Part of a small language model's weights: MLP 256 tanh GELU.
Each number is 500 + 50 x the weight over its row's rms, rounded and kept within 0 to 999. Layers, rows and columns count from 0. Numbers have three digits each. The size before them is the row's rms in percent of the matrix's.

# q: layer 2 attention query, 64x64, rms 0.231, rows 36-63, columns 0-63
# k: layer 2 attention key, 64x64, rms 0.202, rows 36-63, columns 0-63
# v: layer 2 attention value, 64x64, rms 0.196, rows 32-63, columns 0-63
# o: layer 2 attention output (transposed), 64x64, rms 0.174, rows 32-63, columns 0-63
# up: layer 2 MLP up, 256x64, rms 0.287, rows 0-39, columns 0-63
# down: layer 2 MLP down (transposed), 256x64, rms 0.056, rows 0-39, columns 0-63
q36 081:479508604442479481499572417572476498537539424569383546506526533475442514532507543499490558533528439484521448511478546479495512327477587478436513550443454489435468544496527446498547529506526586
k36 097:522424458536512561519426497471540625468494574522506523574544472522516553443461521592537544512576530504541479381469503478405505571493466494467568506374470516462474471475487435566484475528409542
q37 093:435462491491494520490451566494626573519400532455529411428491457493509489526502397594453477477441475531576541452500552521496580562564552463528415491574512487475508547387516490540504531452480463
k37 104:495471552521539445482527412467434490532542458538435584451561535465590436492478523521461500495591501487501378602398615483534478454509528477496478522440530514489491509599516418510518500401511484
q38 082:548519476499604391521586464546511533447483513439541494514536413468491491510485429487515477535432482429493531596429581522481524524520450543433540576591441460496453553449350516521502517483497509
k38 079:554495524526449462482460580503507441566531369499476542515443507557541486526557608470385502419527415527471492493577488580545521526547508445600488463453523452476407469558539507443488511543501449
q39 084:457562467462482569552524405530408423515524490517450616508494473479465456550469553457498410498487460435494505529527575475542597428531356503519553581441499569547547540465480496497507501473513551
k39 097:561487556495539482499470584516522519431488529459509486503495532555478586465523490528470629453517552473512508442522368512471494536478634543514471430442446436457435561491546573494446531547424417
q40 069:523425405574469489515415598439495467430479544528502490542500485531572469553482506554524445517570602551519436498507384583475488535512465537449514460591517444482427437528456554477525448439554493
k40 081:441526543523500514570521395490501454494495534527490457529464551539465424494496418369505522536491430491419571535470598501471565515420574430545456524565510472542527477532561552441603562464537475
q41 108:448496495489579508511466582528529420502429454541619503439427459512539381513520398520524444476491534516459484482543528548591480593440465541587466545551479519494446522486490470433547520414561501
k41 120:403525603549515476515526423489467552493490425492399464496541511573481459516556541538480465518515515530498420522468463556556521429460586427578459599534487554429512492432567511427541508427504430
q42 079:467545677516480528508500447453521517559479389493535410502594449452506445543492437574484450509468506513505477488474490492552551531483549461533573448552528540548458594393431472526535525465492474
k42 109:543444513438535501553545512557430538438537553468410539526593535424510465504542552541464567505611518462536439492473469456436443497453439541497493629458546420438446469557546546473545453531497467
q43 078:436558541538496553546511385429421533393451495489563445492546543481464561536501531485587469506524498583573503502542404374500485426602547505471461467456516517494503552472473468546461516481561513
k43 085:534409480581359512518535430582558499500491461483436489483426527504497471499530473451514452522502530462511426459480528517414608544499465498518511476419457523624455498559525543602472531583504468
q44 089:392575529487555488521592388473456474571528467444493510494449502404504590462492576533453561471571468494502538559462549549530508495514555482579572452444500439460585463434442485484447483440508530
k44 101:509468510452561442490486557506557523500450411525471599498469553538434498494427548524607501551527561443511483524540368495474506564488505571480589495477403555404554520490415462480490449492467565
q45 106:500524605535484538587456577551481507466455546470635388432499444563557425519506545525460522523495570469439524511483556505447510492394481436554473469477507518472462472443516586477469442447504563
k45 108:577572391505464471454519460460514475542493525572442474426563489486419412546529448557530533403554471512427427545490461523584456571518527557481417562553521474520582502520518462484503546429529447
q46 093:415496496489560475527507606441542411473525568503527539504493494496534398536459440528500467519485561468361477503501559565467476472519447533565568484513575567419467458507410482487581505427557553
k46 099:525482545532599425431440454503544536491525418474503473471445499542518423569501447553545437490529426500514525531490481572548470571487585478545363547539506508494464521542559548506523522378475405
q47 066:403456565530551477514549462439581601500468528407529485503501525524525516465525515493560397596461572433500490434466507471479545437489422408469574544609478545530574423480480508486472509494471506
k47 065:455465425522485472448514476471452348470546460571458602497499376519445507502537564503489527496540504480614532507504450494509470530591475554632510470524549464484443458524554512509550512465565468
q48 080:624499454594495467448550477574416550512522552498342492519488490591434494455461568537481449494477561488521376545525518478471457453465422572522491511535479449560531467516464491533538470523494497
k48 097:423513453449521566483500516550394480474440500536548513465541499604561585553552490469443548484573497487440567467576454487473441594525504443507483552480491498374496482444536537442451546567438558
q49 084:497493553483517546470474455424490586480529512463484538556585398530499551537461461463506464571427539492532528499476535519550564494419526521517527524505535510523436547414322384529438469544519534
k49 081:541525539411567473513540492453452448519477545492501481534395529473442509490460576459467539525616532464532535457486501427528565466561464424414562425408518469535507413550569564453563534563501525
q50 085:525583406443501519567492614485532529484514617490485512460552507432514497478497639497476581426459527433536500575471467435486487435453415556455495542466549449494562469546519472471431537479485533
k50 086:450472510557550577400550443535451529600518434440588512479439502539420525505530514457521432460493445518443514499501538506592497573501490513483529481525470455607484548469377386515533543533478534
q51 079:565499550580479446475487464487483494515519429502528549566542542471441511483557460592439502590469461510439405448569495483477446530428505484513457445460533544521413518514424490534590509537510663
k51 081:498526506423490562565548566539531524513438545460540465523412468337461517506581470467522511473507489544460575500481508457523456443582475486481414521523481596453482530550537630491484493435432474
q52 080:489474485541527523463496342557554538454512413478488427579498452464484631487542522527429533453491511488558542479430492480461519523522475533483571417561552498494442552490512421513541492623540463
k52 093:473481534450547450586596575513434449463500562460473539549447607454568406491457513521476498511502552455407526461512497445454439561502486475477526429449512532457477533573445558583474490481592573
q53 093:469518473453523531473489498521464416590454499485435456413516563549516495463469528514446504496539594562494595508537553533573432445496534460393522516544545560481432402469531479387566526488591484
k53 090:617502463530538488417519476457432587481521487512484449514549469518517500569445473534475551466451452477605458464398551564497582477543472476495565546448519470451574528447518393606501522448452531
q54 090:560631555473492483516435553516562536423515528447610457447387483462517506502531442502474545399564522600480462501541439513538557436500430476577488559498521485478429470474542509481449463530450472
k54 092:413502406494402474498521513590507477474481460509465577477534551553459489490522522492565389537520412480527482547481498473553451457415503514429446583510455481541585564617545463531490552543454441
q55 084:488473476455513473467523568491518523521573503433404500514462544462402584502508567447571577492521548516550534473428491444488576491488541543490509444405548413444435461578582459472477579585454472
k55 082:464490475476445453511493493548523522539503558426529447526454489484581560488431474539518455541478435488554575535468583494512490545523454508402552486554447564519599449496346491610467423546535536
q56 084:550503493468508441443461524453481572569416458518448576514489453513414549515505407546510542489501477524471562513530471493532492607575555504526437466484515450432590582434545536414436470460614495
k56 086:554521575480503520582486449509566436475572455516502452504546524493579482480475643506498457522529514375577479593481543445429468449517505490509517522561449477472479494472444481517438508579409397
q57 084:538502551422633467426408460496524499517465473466623462520460460524531493511543489505528525428585497503381508450448515488546473584546461463485438551539456472437481529485543524483539509402595490
k57 086:466515486567473491570539501512536458486544442516417597422500562540444468506477582577483459526533517546469432573556468507496472389481542453595440583498516548530533403480475546531510511463396438
q58 105:531500539585498556536571514518427442576484408488462462421468586497484425503449444455537508392532465477463413517527532548526497555500578465473477500419466521572582502517423496582434554505560486
k58 093:515526474568505415443539481451609558547560489439584456487592470529507533495505590515479534526485585435547512425487503481433528531511478555533436487434514453354543526485510512433456435517431521
q59 087:591478520418533543518406523552503530528477558468515513504474498518484454533521523514522442522538472550645443473393573410543527532544436454448567569505479553523463472470531440408438493409537503
k59 102:516518527588472592539525419492484524501504427576405449370557487434464504468439510490460639500520533498515434462458463457490552512512614526486488470463499443484519456444495490613530527517544497
q60 093:472569496505531498462524455482397486509544603439531498589538560455521524448483438431530568468550391480570489472474512503488434494484443546460483553485496436528543615553523503477509464627407485
k60 091:505569477491511544506532594515517592496514439510485497496483501432500555505512441443494504515441518529525584502537520430412543457535500513352512487463519522589385432513358548506483494571485562
q61 088:525502443625615525455467485468520566530469506501537481548483506578480514519503514519491404507405463448443494458478421599517468491608552561550507416471523571430430562500470506571529463497464529
k61 090:538575589443491424518480585563478481475470503492501438424490427445554495567565466515467469482478576474412538514546531477419496534513542365491510434541531550504499458610505512424533520426553530
q62 082:490457587488467558472556500391533497560503417520519460532575515489512565506455394492500501511515413544515506478499526619504604452454439525472530587416504507493504517469490401425435568517450540
k62 096:472469526538473486508538427536458521405493541531431588570451567467439513466570580516565466560527463426563470405460526406448505476572468518522510516424390467492530554466477554559583481520514519
q63 080:423509542504459498485618503438476514501518464491364564593543517489484567514462552528444557518447520526520526488560532466489607453476469415408558529427509407512532477449542524457487535489429568
k63 082:489476476467580565525494444538471486492509522475525521549441573506502566449480524495526562465638451375565562474468464520413415563513479569520497470409394486515514584554437495489514473506489565
v32 117:509580443476572486604430525425461459483508401457417548565470556524475501523503496567514507513443477505451468479536483436568523401562495518524505449463484414514437607515464594555565480453546512
o32 112:443463472504529568490521584598555520582463546450517452379557505503519470521505562468457489405538552527572530542488443488496496501487406477525532566493505523462567382519517423438428553567475460
v33 113:497524445474513554561498546546539590446505537493501480453458456522460542401474467639524527523424486514525463456421501489518449460587466388563567509545552487550521466475450573549480418407508468
o33 103:495480516609523477510468546425420395570529465523533509486508586436528388532440537470471462451548494474410548572610516564498423525424539529519463530445526574440498518565509486505489545512459473
v34 102:518613502444379504552547535473405497484481509563459542425510501511460507430449498465384502592465550546559471469563479458599510471462462449548557500490482508573446507496545605521472495501538554
o34 099:513443462471506455476553589532557460510552552435395500503490624553569439519486581496480457439509482467458518588447564529426491467445516436412464519440536481494540512610477509509565534557455463
v35 090:437454506446519496535451546404431457514379579509531557521523457568534476532541589484495433485504552485499536520576599514543513571512474608463441477554493472465474537384500449476534457497419500
o35 087:539560539500492559475578395544486582446543452445400435457536571459462598498567406468515528563491518551483465512445508474507452427506526386467484454489574499567536417538492508519528527502560499
v36 097:444509556520533529528557561552477487406403558415463542551512527392533432516473455541467606493528557496523460549449445436541464438445393496495508463517556506499484514562525580423436517563511502
o36 089:545504478506557537454373524558506510520514455538478472462501551627538494460460626489469446459529573493463472440482407608511437581496528500548503534520452458377495517454524474551462453517536502
v37 084:592476523584475549470527459570484437531452484377431505598493488517467465627540516488528475440588429515538569456530438504501449417498513466467530427435560542445538532544547483515514457550482473
o37 079:517492481456514522544428538527565513520508522528565480431478512570446495412481522485503555376540597525508479419466432469568562581516484620561456485512443428535461448424583476450496455471546491
v38 087:432448430482509544485468545552537523404541494581562455394537450550548559476611525501492513490426610498521487550460547432488535642440464463496454461472555504519483475431536501462482474486461471
o38 090:492538608525559518536558359465392509476488517456471556632582529475496519496416415460537484506562411448444503536514499496528478460504581467507489505436489541512542568486443523534512478496425516
v39 098:488447472524473432621558481410566439576540434529480525468401519521513420546493498542556467485472436533553490530473523534546429555507520637505436496451406462564494525510455519554472454546532464
o39 088:526551557445574495514461553482486523439453519467490461477552499451455481473478474467502566566525679489459505506502478470539526458452426474425579546589556530511499371545519553443555473425532521
v40 079:353498581582526495546521499525513579494515565519485509444537472434453387442503424540401551494503482549484530524475514466548502537437536520451620458486506522517497518564438483512440527530427418
o40 078:657494495515585545435437465496425478533518525553401544556424519519493523499445511488539536451486505428417475487526456499377475539561476534490450516481473457480589438569564513489491492465562565
v41 084:487494435546511481545443526570534501388522468507486488441401583499442520540607499418532462567436549531527458435523475514518461466482490380621518550525467508469489481468557570566455491532539558
o41 074:497531545476523479484580430424475462569488558405562431543577448500567525459467553525466561418549391474548536555496559467551479437483532565498479557395552474508533524469489535469499500493394439
v42 106:598515534416522580500570446566419558549493517425452518578534474423456496450453540518577490629459487416427546444475442496493483497515468526473479543574475482473522451495580512494483466415553511
o42 111:482471533498439458499423614502567403460559530548547458434469567563541450525578463443459477460485529510580449490519517563474536542399578447569541459484510508549449558478450515526463470590427515
v43 102:452509572566444533560425523511457547417516449475481522511450477495476472504572465565447534520465441577595564581532488407472516528399532472479516501463489514591422486539468474481580549555425416
o43 107:504503464506544506529520412501441444547454549501405449541597550485489494523369506440577492378526504441451522500476442503477483494584479556484570477527549531506615491509469486549452531479616499
v44 117:438526542506507425412460507432451562480488533453509430544525502456496579546527357497533563390516514555473494408541499566628502533415531507529559483486512519503476527491526529475498499597442542
o44 096:627535451416489523498437514558495479516504507505586563545478471537538477534520618530468460556497451477485545515402521398516413548549469488425436496515539471448479527609536447448455476422524481
v45 074:499556461458475488553573565483456532502412482500526495433621505458560474578385488606421568547478494468526591563508473445495529522502379459434552540519464502518493466489490499472545555487426502
o45 058:491569500488430529533516497488502453464513514484468545476462547569488356520448584421581363467483465505473504445503604578521555474521406419478495506565494469503589511503517494564535502568525534
v46 098:503571570487443469494523592429413518525453483559440611525455542548579462391504475469396468534515542504419465477546479521500516439552508497484494528474585473435472525480449536576435539485593484
o46 103:493481400488489443429542636507569514560562452459386487459451548443451600516553544623472480485463480509489489524522521579480494476457474489486468522486521476524546449545425468565547510562417478
v47 088:510562491526378559525514476620442515511518406483506500542457402488464485471607531504487471565563517576472600480436487505573440596475488478509584495455500488420504460492468439535488542461490451
o47 091:537526463400571481528519583455458448474520583541462507516564559492496484523469406433525536354566495389489455469457480506505597555507552561520397496476509456546549509525510531483503559511436480
v48 083:496519423453430489582559575560431466503526458561471539421502423576461439537543495481475489500518561571538488466471569560592482595559448506524507425444494479520529497486428440545451377506493493
o48 075:592508492473536510484525525457504521404511497473432537530562551511474564484466391458518518482569567509403535526524530494524532509435531515413417585451514484546529398557567552408553561494437434
v49 099:582487533531385501463520494556549478557514507542425441499448389559482528479493537408484505454566443563476501497531525439484428430509529436583556495400571507492499525486546502541395584488466537
o49 095:440521473435602442546565586451501470533522561453584548510455556367487450501534488599495558468491489462440490531514468465457478587505444586503391532506486447494481482554454498461563469465500558
v50 071:528549465427494469476440517420498514527557469528549447587457520431558473474516405545614517451561507478519465514476467501497547595531446472413442533455429450561455486535555498478570567434601467
o50 065:444529404500492539518549545507485443439497501538487609496634433529460503577472536414466448554431509492474573493504474480567470478512444500525596415587521536440503558453431494458492521546455567
v51 088:619529514552422504493502421476493419583492474596502465514498510535521516546549465457514510523474557445443520533547440551358411528476562436425474521452524482456528544476581512546459426504569472
o51 082:494481551464585492499491531425594488498571457428570576488475523459443512453462422491541506532496507509513450491496599533581571460486435599539533509522445524584456545439402495488554429542406513
v52 119:543468417484487522505531586551616465401460528511495466492541594433624521518589439524523485503502536453507440499442497391503506495537473373454507488460571506478486515479589524452461501487547495
o52 107:417606573489571582530553451523439468533544438461544555552468479496464487461483600467445512454549442527439542455512432572581473470494475527534524531478408495444496531427500493479533476551381550
v53 088:481430459574551523544481528564591539434440517474502453486528528517578427564561499597512437539451442506569623501529499421515513523464532442381477522457493546462464491429544465528480513540460424
o53 088:539624591482567551533530380511427466537500538436465458535495499526425485451465520438508555403509474489446542450499471520564493447523492500515545477545534494571619460429519534508536434484487599
v54 076:473458497502566544493515545474563451528503511595508546450500554457498437609454518410387484451575413429567474527508519508498554510492438419502547515448489559409497424545473429500530543469565561
o54 074:470527412534454501514559478524531572506484547468503527518406521526463572388527565484479451521488490523356517466480484503516532381588461552535434405523464498515550471501604582512553511463485525
v55 120:572443486516430548521489502394539380509360514526471545527454530509522542565513556557511392492460457481605471551500578486485393517541589497420501506485528541493507533474506484475559448499489500
o55 122:433518539529547537564538418531526537543558396439489405464479587445442482403494538422516540511573590519418543460449490515526512394533504502496522453554490532516457452521476558560548519494588478
v56 096:503530515460478505588641554563444493523465481549439580396546435400498516594532436452495609526450508468469497484455560422523432514507507531525544473478500510491573486511467505451513438454446552
o56 084:516537540450536503477460517444472430494526491472532548558453602525493553415478436399491522487603533504399489508557565527446534522453467495452419598478486466532433422573478573485507536597475459
v57 101:506489571525386478412563463425495533488514491462547461517572545447547605508502405529437521480480483484483511547438472538470487585419523528493626524556572524530515505517509452455498514588393484
o57 100:523540530437474485547421506511488446506514465586555520546393515427506377547473577541592416510545473445530452457435519535482528536569478512458500517533407510476473599571498460573469454431522500
v58 110:493536520526387463538485458438539522584390606482620474456462448535533496413500520574514446432568511521515543455528502521523415457536515539527549490555483494502574508442446554506555487450432442
o58 105:550496505478505532494539519427386499496546420559410557470494544408466470539472487483528609545514537519478413518527549458524498489482440497440443491459553474489448450588560442482585574507626475
v59 086:561544468468493564525594548477542466531534479489486508468514478456459507406467466595548525495522513502556405476454480490524518481549586498359432431484502526646453499552504544474527436491527403
o59 081:455398534590509508482455505530502449491542396575412558508529535602456451500432545398430523537485617505443584500554493539461489535472559461496580472501445536463449526501492520457506545537541536
v60 085:520445487424443494536449540492482573479571531543441521475482562451486429457518484560541446495484486511520420549461558426518533609549382444549578486455463476593542487619485493473551528439550493
o60 071:465469474559446588585555500453470459442530541531479559560562493420536498544424563425580484449536510523448506491539380463463532427490438555509568483409497510425556447565533489496506558556521461
v61 092:538427549497402392404465426530513572498567551472509461550451518565618532462519408481572479435489408526529513485459506495408489462523514517589484530479525489539609497513473460464518469504527511
o61 090:493553452470475450555466556451462471494438475542575513546500422373483528572502458631544511541494491546500516526564451472561463548432456579434567549560552553488388517482464453522535473461524467
v62 084:515533494548468521449434472489557467483461537586497395523513491496485566476509498485468527529466595513410472547523520527511420529437505375513608542480547498428444556440579539531373552535501547
o62 085:523512550458639528503530493493530502547574508409610541503446525422542401501517533530500469514494392422487466501412536520487460489556480529545410512484447485462537584541438488496521445467409543
v63 095:536507506425447502502539477483544420516536572536498475543554438562589553418468467490497562460508502511507426526478573457574528471478536595524442408445551458586465583452489517415466389517542529
o63 104:485494530474602518503455577611506539454474449492505534484465576462498466540544438517434481591514586534415508546475396532480416551437496434427522556544461585448420484553505462430529505480494513
up0 104:397489496559468473526455444439442472499474494431559555455486517610448593477559497486467429505461457538548606584466505487560470514533613460498540468441443391450545539501542482487523530562513503
down0 104:545479518512551411593461430519479472468434504460454516528444550569450588481577471430425523571487420540441458577446486476492550517465543471369486531486593507537540521459472465449529511459532573
up1 096:433500530493404541474478416551473507476449491515469525428437570388526505475505512489554501511457383506587535511607432486532531508513548522514481436562523567533570588448523489589560477498470421
down1 104:539499410535548487561475559427561422473551490482553569509517401582492420530533463508470518452534568515403447573497520467443538550491455533485418613464510451504443447493487470400544465531512537
up2 096:465416616584506519470454487497494563580638457580528555474413496468481459538407484468476502518505569545513540504553483540431518514528482534459412478467397465525540484442493495448427531471547467
down2 094:477525481483444477546490485574506485388583575487560415541509419498604558541503371495445499446462493515447559480492496449450505475448567418510556466421558451501540513509516461436502562546487429
up3 097:574501513503505498521458512492573580527563495521536538444395464577458501535544449424478529553481479533587430422462407555597476550514484536481474572600467487590470531493501588486490423532491556
down3 084:448463518587564450501536489548523540518571528437449516553416499535376515479412490490488515502599500446553537507516445497591345442486506464502471534504537600512589512504476481511478520458439474
up4 084:576490468452583505448536411468519547410517514500415624479511422438502483516500470427466532523460498409477504561427481468559491459561508466522477414458494523489471556569484608560526602490506499
down4 096:525490575616459489479440531464473582510480488442590424443495520520581507557497358529493520459518528598576520505579422590549481591451540472505534539500484482496416477474530522499453475523501486
up5 095:442563551364559536505502494448531456457462500492609525485459496489455462451471566483484536446512511581543455490568419470476554424463467457476490506501523553607600495550588514506463434532512412
down5 088:472519521565460561479388481416541548559461554482514441499450492467601479478430546527490562484536463460404466541521376542452481529455426541502474482476457491535536537527480439431452434597553442
up6 098:555557577495537587514538418519503403508527434586522460555476526501470441498530565479558390442508527473418489503571474535538440530527425436496508574489435458523518554393490497467537519539421563
down6 096:467409540494504475520509509430590517486527479507470379499485554506564518532473445408546421479454488498633487550449442512449479579528531508495516501542507482476484429447515471516380490500612408
up7 099:502449507484434521449559477558541467591484496451470494492363551633538489461540623498519543445492499526477569500510574542539481479551452476539474514456377462507525440542564454454449545478458487
down7 100:427523514552544449515550387530464416525498482496512500490348563425564550549485547435504605467519537515491516463452485556528452492489540557491515477457422510586525487507590495438464554413466518
up8 117:475572472641506527471483459563482554552423476561497484514449566487470555592426473451455465540522572471489477532554562424515541435425528451535524476448467378537580484477500555476481482437482553
down8 121:435619449526513604471490531449479487439486463534530486528496420435513449614522571478533478515441566425496519478506505445547536515460453456462451512452502416434459484501490471527606617537432522
up9 103:419499540512601504624505563465437511401591520529505466519459484487527488492380578548499532517440577451446525519518486537457445553464522426469509530539437452526560423446512570486549513453543466
down9 096:536482455479506515433492527474401631474560490571521367480499371439546553584440514391486476515451514539567470525415522504545482485531488510503529520482491469559510475441540454545513510573529459
up10 108:455495510454446460469507554539519479525459555568484452512443554413558455481578435407565537428547557512572512580461438545486483538555535520482447484534477483479507462476556575484553516615571384
down10 104:486526398447495479516422492519553508417568552499496504474575527504455568463477430588600521492509469556476452522443522545377594523559510500527440505545469572561568481583433514514542478504563549
up11 089:528555386499452479533590598484541526514535414542495412474561600551544468490484638511537484499503502504461504548451482494526524541542547504411506581540486490473487518469390545420511519570464482
down11 088:531437442541598510433491479508421582508507547537444517507481491400543408497524555474612560469492483556463512487506568493515571435578516563598500476444527513479405510519509433532521589437483468
up12 091:442515514415506472463540544544502479459440515509557460521579620531577572466495483400463548417511508544476421435508505478494504545584450413488513532558596469456519398469519542530564503440557491
down12 096:486506448498392456480461509520452485407572494450553494483484598486555484444406457481433621521453508531487456545521459462507430533553520493589494466465590540541531440496531575508509510408587553
up13 102:483452433503533459460510465491579435475608518542518459469499556487437537473544425586577514508502558486616496563476530446531482585569477443466503458484510524577493454455462527442496388416580473
down13 095:494492431562528470493476415478463502426592533522575453500506526572476472425502580514591505487522474448404506516500544453517506468500500480594506473391538534585482466461442611505581407439480506
up14 098:511485527478406565440477560488477533598452522498485370413458462508472513479513448443444483455619622455488458490500469540548521492514554453522579462524417531525600472469535530553516526463514546
down14 099:478579481449442450531449501550428513546527439556568500460517573579492464411554425487561509545558472496485479446449566463530509502504445517604523408487477501553590495479430574376501522523458526
up15 095:518471511569522530524346465421483525561497555625509506485499504407451431515450426488565493554507523525532538498461534531486549596496489519445449546510450492594518441554540486477415496481599519
down15 116:552544528445535394523490497596530449428493477512539530538517504573635446586486447482500464445526469483532521490535462493500567443485506522549571474379540588509507449479449598475500504396520496
up16 109:486519489524486558484508494470456490499533507538465458577438571479550456479463520605543555489529436515532592612558538445518402515396567462461440510419491544546417507505589448413442522514485533
down16 102:468481451568569501606503531492469586447492534441461552504507547535403426497543602481555467534394562491471491527479444508585515479491451545505527457589394506471541456466473441474511448594524533
up17 072:541504483435526614521552470453476498413484643462515578491406455466537516553489489542534451563475592509498480469511360476551524479444466475502439501520535491506536537410463553481512550439510430
down17 084:562507421569480588522528458526559526497455475486499406449534496477562475521464515532503549513462486487431546451482477519512495381415476483505467549489627557497367420416515574501477561484501436
up18 100:522525481471432575499572493407543497435517464588535589543547501466418461626508499521501527534406537506502539455559488451547460536573487458473488520482497575417513519495499545406554460446444595
down18 101:464459520440497520499485509503547543554506537474393392461374643494514521493496421512566540472538431558519442513478543590508473498464593506500506530613428436438527514499455484506523469540507492
up19 089:491500466523490536489473411473572511528489497665557512499524458444470409564464585487478559510471483501469539538495573502462433508524449468397545601518433412510460442587471519420511552516499495
down19 086:435526505455505458462447543470547440530505541547441485452505554587550495505509426564537528541446469555524428451576386524581441504503549535541513485491435563441505575426500584581500498616496474
up20 093:444534463399513461501498427516486470589503537446470476554403595558464499445524541439546450467527497501561517493388602467520390604442539505484494479579528486490495590500531482542524513448457503
down20 094:495493548472468502488553588566483622523520434506535535563589483489497426549533519431497452484458509558454425540501435436456443510424407467435555495510553498457466587511538548496455602422517456
up21 089:534462495461454487512515524513525507509456525470477518492609452509485554542391598419480515500521481554394526510598430479510530428467464469433603520562487498386556529469494475456472574527431413
down21 098:434592545460495467484542531465369426542518500449511485464498589417542472425580517510429585491503528480481500458562575540521443457531375501567519486539578462528490483462530500521559462497565558
up22 094:564517471435438495501551467547542541481465449531428479424514538461511520543572559434605468485456535468409518405442444562498536487517490490454590458476525516517465538546541528572557529480634415
down22 091:534473546510541426505505564445547422519475576497437502536484480533514531467466519450391492509532412513582514495512454477452490567593630540474416531570510480435568516497546381487453459470564494
up23 103:536464457473486562594462541604483449496519539504428442420529406486439522596587554456544518523477437457466533529474498457480607517461427598457511561566446538498540474520509481521538544468430457
down23 106:509582451562477504468495535487577487431528410537557503455449586402458504449496513508557493535597601545519464556505522455512492447488431449557556466458515547566560428452515564543518497418526592
up24 093:456457561539522623673464495468487544431470537509486472599421509530465508462500509519456565391454549449493521577525520503484450447497444546453438494501537546488560464508573483480450523431514519
down24 104:502520510485591495539519521499533505501502482546480482515470450464492610417473490582473485417455549454470525560482414631505498466576583581519472472491532471513467522512458540634471505474525362
up25 086:418557574496542558520555457481488497492450436494519441479520517389559480463460498542560537544548528517432497587555481542512404462461505473518499552453546471530490495537342540519524550442475625
down25 087:562483484534405519467441524528596451475526584424442569527476488561514523428594520520487475504474508559617487433488571500486567485514579513539511468491602436529550492559614512455506453456497472
up26 094:529437570546565498568530565551521502509455503540509543501585431543562480533492433517453468542445410516409502445569416436499539504372536534528481528448444586505452564508465598479468548471481501
down26 083:415531497504538471470468490482470412526461433436554467532499478501461590566516612562555471489542514444456633543458457640496491562439493514414510465522568471436468529484538465487551541477469524
up27 097:534460472423441497505507425462408588504462444548385511393510509473517552551465481367561539547546566455472584496523523466545454539436505506539461547550498463541458461512518566506481545561558540
down27 106:505476485522516512526488536543488516463563476510522633515503419515496418525441425424456485543404442530566527395416514520505524663501484582509552532506518508497464540463559575527514461442464480
up28 101:581508618505479530487455525468583633465523479390534534537411508497445465499452422455554524509542521454510445475498561502475552469451519516439471506541512583576417577502531524447457567455459517
down28 101:585509531598460552581497555519476527413453421530523557626488421523418458456416565501489525497422573483456498513532487488497446505465500462422598492594440527525508540488479459474471533484557494
up29 085:526477518476541532524505533576439501494548546514466551530416512554475517540536384446480520493550601492482460451542494480554552366543505484504591378542512487553431535430495436499511572418543466
down29 093:520487534454547529416419424543578514486551437605475519485442523477495452454474502577538477436540473483472449445605487617468474563497446467536536464556494505467471518565520534396472421508501590
up30 101:521616578431510523491470451524431562475540547447553566552474393546531539436457463381543557491520421549445475462502498513540506451504462503598525491536531444390490542517497564500460506440544520
down30 094:596499452499438503437509535503470477530444585516505373427489533561502518521620521571486493500429572532517546466465547494472416504445483482397469505463533555550465562434486476497596500497425569
up31 092:517480513441465585439460498488535542492526570483487469405531529517383510522590500459490539490503500503557527541486547460598502407540509552418522436461468533529657486443484480489376544499476512
down31 103:557510454474478505485543479472566399600409459437465465483552448498483575621475597500449405515546525473467526528483517483535504464579516577512522544526481419392515450426430504548483494471530496
up32 085:525526400470447529589558580542520482461504542573508546486536571530456475512527474419479434538461562487503391564498486496472593500463571520522452465525533590448408500530559432544461512588574510
down32 087:471454523381513553472418459496540506503430536579531412498577398472541462552517522547638477404450552443521477465469487510500550542598407487473518498577466453487465460479527474518513489468486467
up33 110:517520482407497570489424499471478402448468490502456563588429421443506600507520566527580428488504521558432507545512538544502511510509493567426527547580495467552455513480604496474590442482434462
down33 099:422472547530475519458594556520590479505614450535532475414551471493553464568478478608457514529503472421464524409494569485535515544529547430486464444387456548509442503490504483554479532519405482
up34 098:456507524538492511506514447434439642539445534442467532456428489530468560451539456496565411509563561553534605527523504547513502529583409441566507540503401524538481419488492460485452537519480429
down34 098:456472520480527509426446483490502507562612461489434562569560479468532516604520493570459545509433383499505549451428485477567429581491491485455500385441513423544536552555495448459568520505510524
up35 100:428549524510504566538598491605537582566529475422491453382560448529500568523480536463451498502382592576505465488461481543505480434516507473503567438536445535505483528505416469525490511495409491
down35 096:497512415568448495557469567464548493552526556518575478464544500545507513482509630553485510443460424505521556566488434482517464516434537566520496429461563437515485577515508375405420476477526437
up36 114:544505503429555535441462519507494559515447578486427491512498471534461525583428481491487490466560447459459436575583561559531436482449453419584516481546432423482426516454398521508597463562518545
down36 113:419511476527452483508471484459492558565558445437555406517511527557529457546597525534457457483517623569443530468536498467505527508497441471371510547411426462541592460537501489529455482486409529
up37 085:450432495478527591516494562496541480599515478542559444477567450425423456512441531434474512495552460531478425507472535511534425531542566458537438489453561433434488493533455651428485524551459537
down37 090:553467494384405538466499520516515494414478522518439550538569447501550472464464467510529427543415534549516482408521452625522495463491560428458497491527599483401553546472520431537564449492531503
up38 101:498517507541464549476497479469504476554585483495492447496452453530477416510448514410556572506503414457424496385603562601541564477582421534511444568513467506513476582444484510540517487500575569
down38 094:467469386558539500523541597559473485463480512422455418498482454430487488481489454566563506518470510471468468424562535477509475383545510360409507537591505586512517518468501516464515447539524559
up39 097:478545496484484614549429601540461360439474536511516517438563507529563509533500561448454488394475546481541509418526556513472522447537479397532544467526551416502502562502544415482501508503547467
down39 090:508463475652500483545446450502527538528447535503520486490538510375536531475492458436487498501491442576487432544488529559481535429506559587531480442553546560469476580474448464484387464417510590